{"intermediate_size": 512, "positions": "learned", "parallel_block": false, "extras": ["capped logits"], "init_std_o": 0.00601, "warmup_steps": 200, "doc_mask": true}
Each number is 500 + 40 x the weight over the matrix's rms, rounded and kept within 0 to 999. Layers, rows and columns count from 0. Numbers have three digits each.

# up: layer 3 MLP up, 512x128, rms 0.14, rows 8-32, columns 0-127
# down: layer 3 MLP down (transposed), 512x128, rms 0.0318, rows 8-31, columns 0-127
up8:526535543482515503511464492516500525500433483552456500494458477481501548504524502568505518469506459548471559519555512508540500519492564499508497496556512497466520475529457609534497476494451514503506520486512510540567577477553493482501502577485512506455503541496530540514567515521534513576544517565491471447497515519564581516516491474472490532529518575514527534500543434468559499474515
down8:467529482467494490499564501466521470492499556529549556462510511536458523499475544466527481514525512473508479424487495526567524493510470513496542493458461505481487532475533457511448526556536524522480511495479540465506507576391508510533530513531508460579529484463525419482477543514518510499529497490473458530547497474445431524489482517538512508494443395500496528499502515511488501515502
up9:526511481515525537465560545502575593452500545529546533535490510541538386461462508552430531503431529501440516424540549558518567485532455478619576565519497517542491486507493559571451532442523597462526555508522492507600520547543461569519534546531553485535540541429442558513555489520501494497628473468488504542463500458573491428526537576544440559521587517527481521552500485427529475427419
down9:528496547516474439495442470557495508512495498491496469539485450506474606530523505474511529516575514564570513450478485504516461575551582546405404448414465515447498579492508545499445477483518506580522516478398571466458466504483499447473480539493478507479496455549571463421523549444471470491447531566470495498610457495477455529479428485451525547522534534550479438508625541539466495462582
up10:527491569478549539507442553539442418497495439508534504453508510594553540521530539467503486496507485471526504571509513458540473446531505456501477530615542512486444538522488513418536546505525484496426475492496483472558420455483453513488442477446550518489389481507569555512473494494481394466410586510533487511440500443429391499513573491535545467526505544530443489487497495524445461576578
down10:529527499560477482524558432437566512476497496546523500543475487424498460543435436508560454516489509485493469401491469554523505560496493531499494440418462528494521444475538512476497420422489526515596561543497526552490524521526608453499477498481493507549601477476448475460558425452477572527545427480485525487575514557530565486532448452444495574477468529494580513475511520422529528454451
up11:486523480589523510476509494529513562537469591504498430558528511529451541531478546532513503500550470437506537519528520445523513479468532488569495471489505526533470483541503492478515521506484530527483539514489523436469584489463477458546463492485495509515453522502505465523531531486515472487507477509491494486454502527460459484473533473503572516525472524538529486472481514534516498479475
down11:527451571507504507518516458509508534481594494548453509475386484467509480451542460505533485505466454512502555508512455492540485531466474488438522523505528471485509549450574516508551506522532468488496450500494484515487534494451500549538457521485531516476509533518479533512535508542529516486510537511476527424493431515479474510502467515498506506472473564514521469461504464465485491508544
up12:589505496434526501445435460563471517567459494526480523526436460525543543436515497485487533497527528485533495537473466476493507467499462502487533451579504521514536461475561548569458555482554546468488533476529524552510508502544515491459464475528443461488518503554507486545574502528466486512540493510483534470586477497530462451540476504528512460545566529561486509515528437577483578526486
down12:447486492573519518531549549447554452520491550529518460447526525485466508511513546489504478484515530466465549533538550540542518471454518432496480549397490530495483555546448500479508464527473522557467463494493496465510438512477500574545543558445529543528429464428457510481457496435512479469506474479484527530456508480542534608524513498464476488466484477481477506487479600492494461500532
up13:561471488591529475547485499474526486473499556450520565491526463481589475511512517471486461479524437492458544428449483458558493526493569492561530498491514468446445467529439528525467451469512477516542532479557448523523502545500504541471493574459484468464476483489539503570547545534467524483558492487481479480499514555521514553516477506490430521509516536482461545504533451509491493505495
down13:471557450426457511482507489507481564533510456534510463501483524522397488526550488490529537483509527513567494518543527520466502433479485510433490526508451541580556516475547437483501558542456561502453514523450539485431515470520474474549560451540541515492564481513509483476466420489530472523472477475469516498520512431499480463475536503508545510539476492501511512533426514542535507483464
up14:458546450535509539429509517477519571429498523527513525481427419502463527525473503462479434488543529471516452450480519490520487505550504475527514500505509498503534400526470467557536510541571525449537510547481478454504464464449521451540541500490450452530550534459489530513507596484524498523540462508482506495469481484553490515450484489505529556490525547585497424508520498513517528481505
down14:485521466496540509510546468525508539470443601468512535511439419533522487499470474448399475511525488504483486511500451516520466507563458496515497497499493494507484453570443469505561567512535463444467529464556468498498478445407506496535530478444537482443542545415562528501472554497540425518503438511511479539525509486503549513465530492447573501507476611520503482471557489555493551476518
up15:507526547491510453558536515516522483504475497452487515505494506515486519499522509501519503543524482487538517503477480448494511491489493519526496477510518523482499475489535547532531456479493513481448503467543495521493501507465497498473452475534561555511517509501538475529507502542488451520474481502523480508525462473461499476479515511516489505491561491472472510509517516441530475474526
down15:481489470522510511465518464489511512491476498530482475492494490515532517514479486508481505460523545505506487498490499508491496527493506471509576510523507502511504523499486478460511542509531495498490514533505495475510488511495533494528486500488463506505523473506505487533483536483559534478496477478496493468458492469536449503492491498505521462470466485497551493501486526486495545528475
up16:514542508538520479525482520475478472441465454491480513497456469498593473470444535471493501467453495471469562452493502547507498538497509496509466471474489502556509565589482494524490513474555494495465463527508443504541532485446511507560469529503543483507516515512515515504469477477506538485516439456474477504476456470494523473541491469501546499465492501507501490481541498509508527500555
down16:558472449499491491473468477439490564485442516523506522513569514434444467503484502432491466460434546448469476518493452512573534466479489449469538521501499498455538558482533502508549512462511483529494504531516484496480459551454533531601470518527504470587520578483522468570445457447507517535449504527502484466519500460473533538462491454550500521479485560471504484528616489493494491525528
up17:520516482415564482508490541559578479459515514430500536469506526481502577525483595524535512521569475426515533453408506455420536435490432487393429474526448448444441498415536554526527553494491485503431537374494409554416567461560422467555531443469601566571451527451471508520574595499504449490548515547549362556550493472486583558601573605577588591464542448521563512574458564618471442472483
down17:493514420488498477490463569566516673448574454543503562485430567515545480431488604528471498434570539463488491445485479503435503478522479460516425414491462527454531495442525521503466528449454494541453530468549448429507536525658413530518504453478568520521503486413444479533499522508450574469534445518544381474553477427489639566558547621515496456465496511468578529572468549542433401467487
up18:502513496534554491494533504542491526483437452498487519507523531545459477543547463546474468467473456525561469505532458483512475439496457528520511515478548457485527508520526519480517520471533457530496455476533477522489463498514530433511427556528468464488489497453476507505521482457466464485513488493544504498489450440531503587500556493482529530444458482485461542552544500474477510516550
down18:519526462529613501537525494488504544436385471501498511494479479547452505511472495556450451501577465500595481491515477490518498383531502512568544496513547486507500527514527498509511493474531434549443390463555486465478417539443472499523457583548467504537541512451514505530518500467471461446491478484487500495512504458522478580459535527504530483429432482550472515576577517502490488492547
up19:530508501522505476522380447423460513556486491497507489546475526483563469468466524587524409498493541421496616486479522413550522456479559458530488436539417529544514524616549458560517451469472480482487459480534482509536551599520379471487510546513512453583559507481532493493480484574524516525473427462472524532529534606478514613494451432437506531519546555500475459509507529525417492391384
down19:584492407504436422455451465533486423423456585466521514509466486454432445647538500609551564471582503493482513568532410518477544502487475524481485547559456529540616534473399494510559477487524484412567507503534423487482531596552490518468490475483399469493468464392533548498518481471529496457478594489484485404531436490484431439607580491576517600424506507550545478521505563506542470458504
up20:483536525510537505462542478504509515466459457467493491459506513505499462502544452487488435481528464503513512484493486542464521468455488546522532486558517458481544513462504542502497520498514462500511452433503474471544505477488487448488429535495499443434538485507499477478549486519480500525517458518487550490515501472445474543536573537522518489502489480502516500519495498531488484508552
down20:445561520508591540466569532503489497476423480447515459463498501530469492497471485474474451470572493482535536464468423535517547428468531532540568468561525460490524501443507525495481551492553518489503410452489492427541506524463460489461477550476495444472552463518563457517497511571484492495553432479482546474539500467450486524543533521517493489488494527527553475537498509548450493522556
up21:470498468414529459436438473529490469537479454458522460504522433535480522497500526490559516421567436498528482465489502502495516455476508526409523486562481492502548481508446407496423506468510529514483566495508516457533566456489488455500535499534529509561489484510538401505433522500456445480466476506473499475441465491549482440460579518490489536545512510510525483518482513551524492558451
down21:527484488530489518541532531494508508468540531510440513483469604526533510484504455446453489573439506472511517502499464474500503514504502490599470467492518532472438529483529579502564472511457470525502455481497506519464456546487512490548473474406477499467513504522483548491543499538509547521518552489532535534550526503441497521530450519497486437459467481477453485470544484396452512466533
up22:511530544468486517464477566424529611496532522541508490475562478534505540536580522525500490471509519494594523528523463534537523581588527506561544381515499553543548492544493510447513437429529537492538518590464471431521562456516569470572590462482532548580573498495517473499492514508468504513502471479491492509479534486463512538479489472524517499534497584593457488532531505456566595519542
down22:502499494464518456545520567499497528501418435494566544487501520435520451514522493521493513463550481427557532503514463524484478580495406560524524377499488486522487496515479610539480493498553579507426525470486410500530575472422563495496545496383520494490516515523547475549607542557517391494471556481517392454527524482406472544415480496458527516547479567549582478499506524488519403462454
up23:433517561408533436541500527553552558485472461471473481508479491540476537474508482441532464523513419502546424492460487492505515477546533517510508498527499550476557478453516520506522481533506547498486510533473520426495476454472484494532534479513541570482515566508520523509502536475504479521492475537467522494464504461542508492485524499450495473491545553530499483432504516467515511448524
down23:511514491508462524533494501466489474470449490536498519536456476484465472534471528521474525500516496471504519527500469480466478523532511546501497508550491525494513520504487515485522555491524498554454515536565490537535529496464494518504497536540421422544492471535457492503521464551499554487485526455482502485553470527497527495506508503457461479490492493430538477507466453486456558508482
up24:494498506514449452481399525546492484561517477464490556469544519454448517540461472512513531493527612433504416489499471445495491462503417540565480536424599504517506485516535520470506551445473513485474525585488496474544504499572507505515468532568546544548538432488476478462477562536524482510482489488458463589523445550496454503550496465526451462448527543484496504512510499532469433590532
down24:493502509474522602504612518484482452429498484593471416543453539537512462453574554473495473498468402549406526587525505540488540554522548460516364457565456484404479501566503516517497523573448514445527428411467494539443542526489460499516512489427454422500437617512554540526471492392581457571512480456583548424408501470507594530465552492479533554519487493485481548458480548458531551504488
up25:472509493439520533593515557478467476414450394468515425581438432489461522499518530425451465450554490455607484493534587498375525487517491538485555431457512522408590488591444543522460440418474507445554428504544448465556487437540452503437513548522437477449538500534454515505493547429486500470454502478495429536530566480463503504496468531468502439490443513549461532464461420533562445476563
down25:496538479557510566538494567491416519422484575439519561439484494518472520504448398520539494468556479531502475473533485453440451517511516493547570423495487519506556462595560505485480563470501490495440555427531537494554517504533544516533519531458520516495537494515548466434488536438478453366502554505460436516504485506477497500574579529406410537538451514479500500474511492569445505485521
up26:524482477537524462476466514516504477483460504428512479541541471482558513518498512478452548475470427458509519482520530518521499492515491484459474473488474464502478512484493528497532495524523504500447547496453488515478471467509536460537419482442526488510473562521514524490547480541481453506500495481469487487482458519532474517528501468561548501510535513488488490570487466569510499512469
down26:494488514526463489534528497436512481442538514517500526523514503509502460482497485478513479575524547499488507447490439507513562485497507459566502422504476504511510533512482487485468515465489471520534500477536472497521518533453475477513522471524522493498456540494494498537416512470502487503502494498538587501511553513459477528482506515462527505488463526493484513479529528495525458517522
up27:489397440464499506532426571514491484474459548447558593534513497443434511452488447445425479481548478482450442476515540489438544458518547538484536539451500491473514521485511517511442514517580513482513507475417470532557490498445507526541516495532460534491481474537511510522454548459488529488518506499468519456495444471497508470461493540518477541441489529445499509501560517490457427491497
down27:492556553517502490471570473504476519518472453564430417484477484540540490534482534584568512501404539521541554533483460503549491518466456467476450497551488479500469497476480467485533497485438476507467473531559482491455509489564488511430501509444542500478487548499504531461542496523494478504459492476524461519536542520491478525528500452502505473588520452553500487508464479501516571497485
up28:541631555513467408465508442425414538474474464424543505507482481574524509422549577498431488482577530420529540392558535415556540470616504592513516456537586524509480466545480479487524516569496594512480596463597466487497459578497459406505592430534533450556507584490486413432459484547434553539528488376500469564501452504581434573600451525474416551418447444518484527442510475419510468499508
down28:513561467423398501542452507467444497433518587429517520484460522535504473468482624546414444513618610432470554512516515365520554469619532526519480513542490579503551449515466441545430527490485548505450511500532484535474479634596393405481463490501461483640503543548531470469475590485491547516555472450548478497487433463486489543555489518509453503434538465486475495412531506428481468494469
up29:588496520462493477516429514493438476488469437496455490555510470520522476477570496459497429485435508483542443505545556467580516480520434490496479437408564482533510508522520496433529541525459504554496441471535452570538536530466559535512496573569560459533456437457464526501557437454513506460497512471496493485572451508507506490499467417508466566440516497461427523586513584488373491485529
down29:395464482498503486492523516539534544571464522504527524461493537479460539503471498514511511522529499481422568523459458537427492492489509521486443506636459474506541514475447508615507470446569488485496529481404522503417495475545460475483526450439485543501538514555527440429426553558481516522544466507468562481368516485511499548536468534495503456563539530567557470495502434506593495514448
up30:493505572472498520505443476511483559524500426502509557496503462509479420479498508474483491444485456536553529485491461478483488467510505484496539534479458460505491477548486519561443475516468481441495496529433495495484537572483452542503571488583488472494474504530500488505561584561563470495463494515418493537596495564498527554533468473574459483554545472511498475523556499513491528472427
down30:535461512444500476426572552447490432495523458553518433462461570481543480533538541450554480541584579494488450440492525592482500554521510517508467503517567526499490431473559519518554516493541535476446500500490541411529463525555539481521429513518502506510519471546513515534437524521469525438516472446585473434460488460474494526483469519504427544483434564517446488501405497456493486530600
up31:536530445530532505488508496548483540527454490435511425532481500503436470535462486446491599541501448491483425509480472485541489486452475385506450490445484528531496468510595505466517513521558507435495431518457505464377499571489512503460455521448520477522555529582476494456547486506575500527479430444442516441522488472515510476540457462550496446516544480489496560524519533605386528439490
down31:470464536503455480488534490434483481486554463525473616435480480502538541511527534556501436462501562504455568455499563508461517542532490590478522495548538449520521493479423448545453501474427493573456505492528539543603509441507504489544481454570522482469390466419533493530455546536448509461525555549564447538470511540515510512495537510459489558480480476520478451445453491421592446547490
up32:423438432546510518472528524482514472546521505526538466617488569536553512427547391491547519556476522507501449535433466455528482359549484505455452467465555478479559562534522481537545497427441448502486486494487433460573573476425499470441553488491511430498461527548453526461438452478536532455514521491560546524465535432504495499446564581497469527483547497524504479486481514444518541570526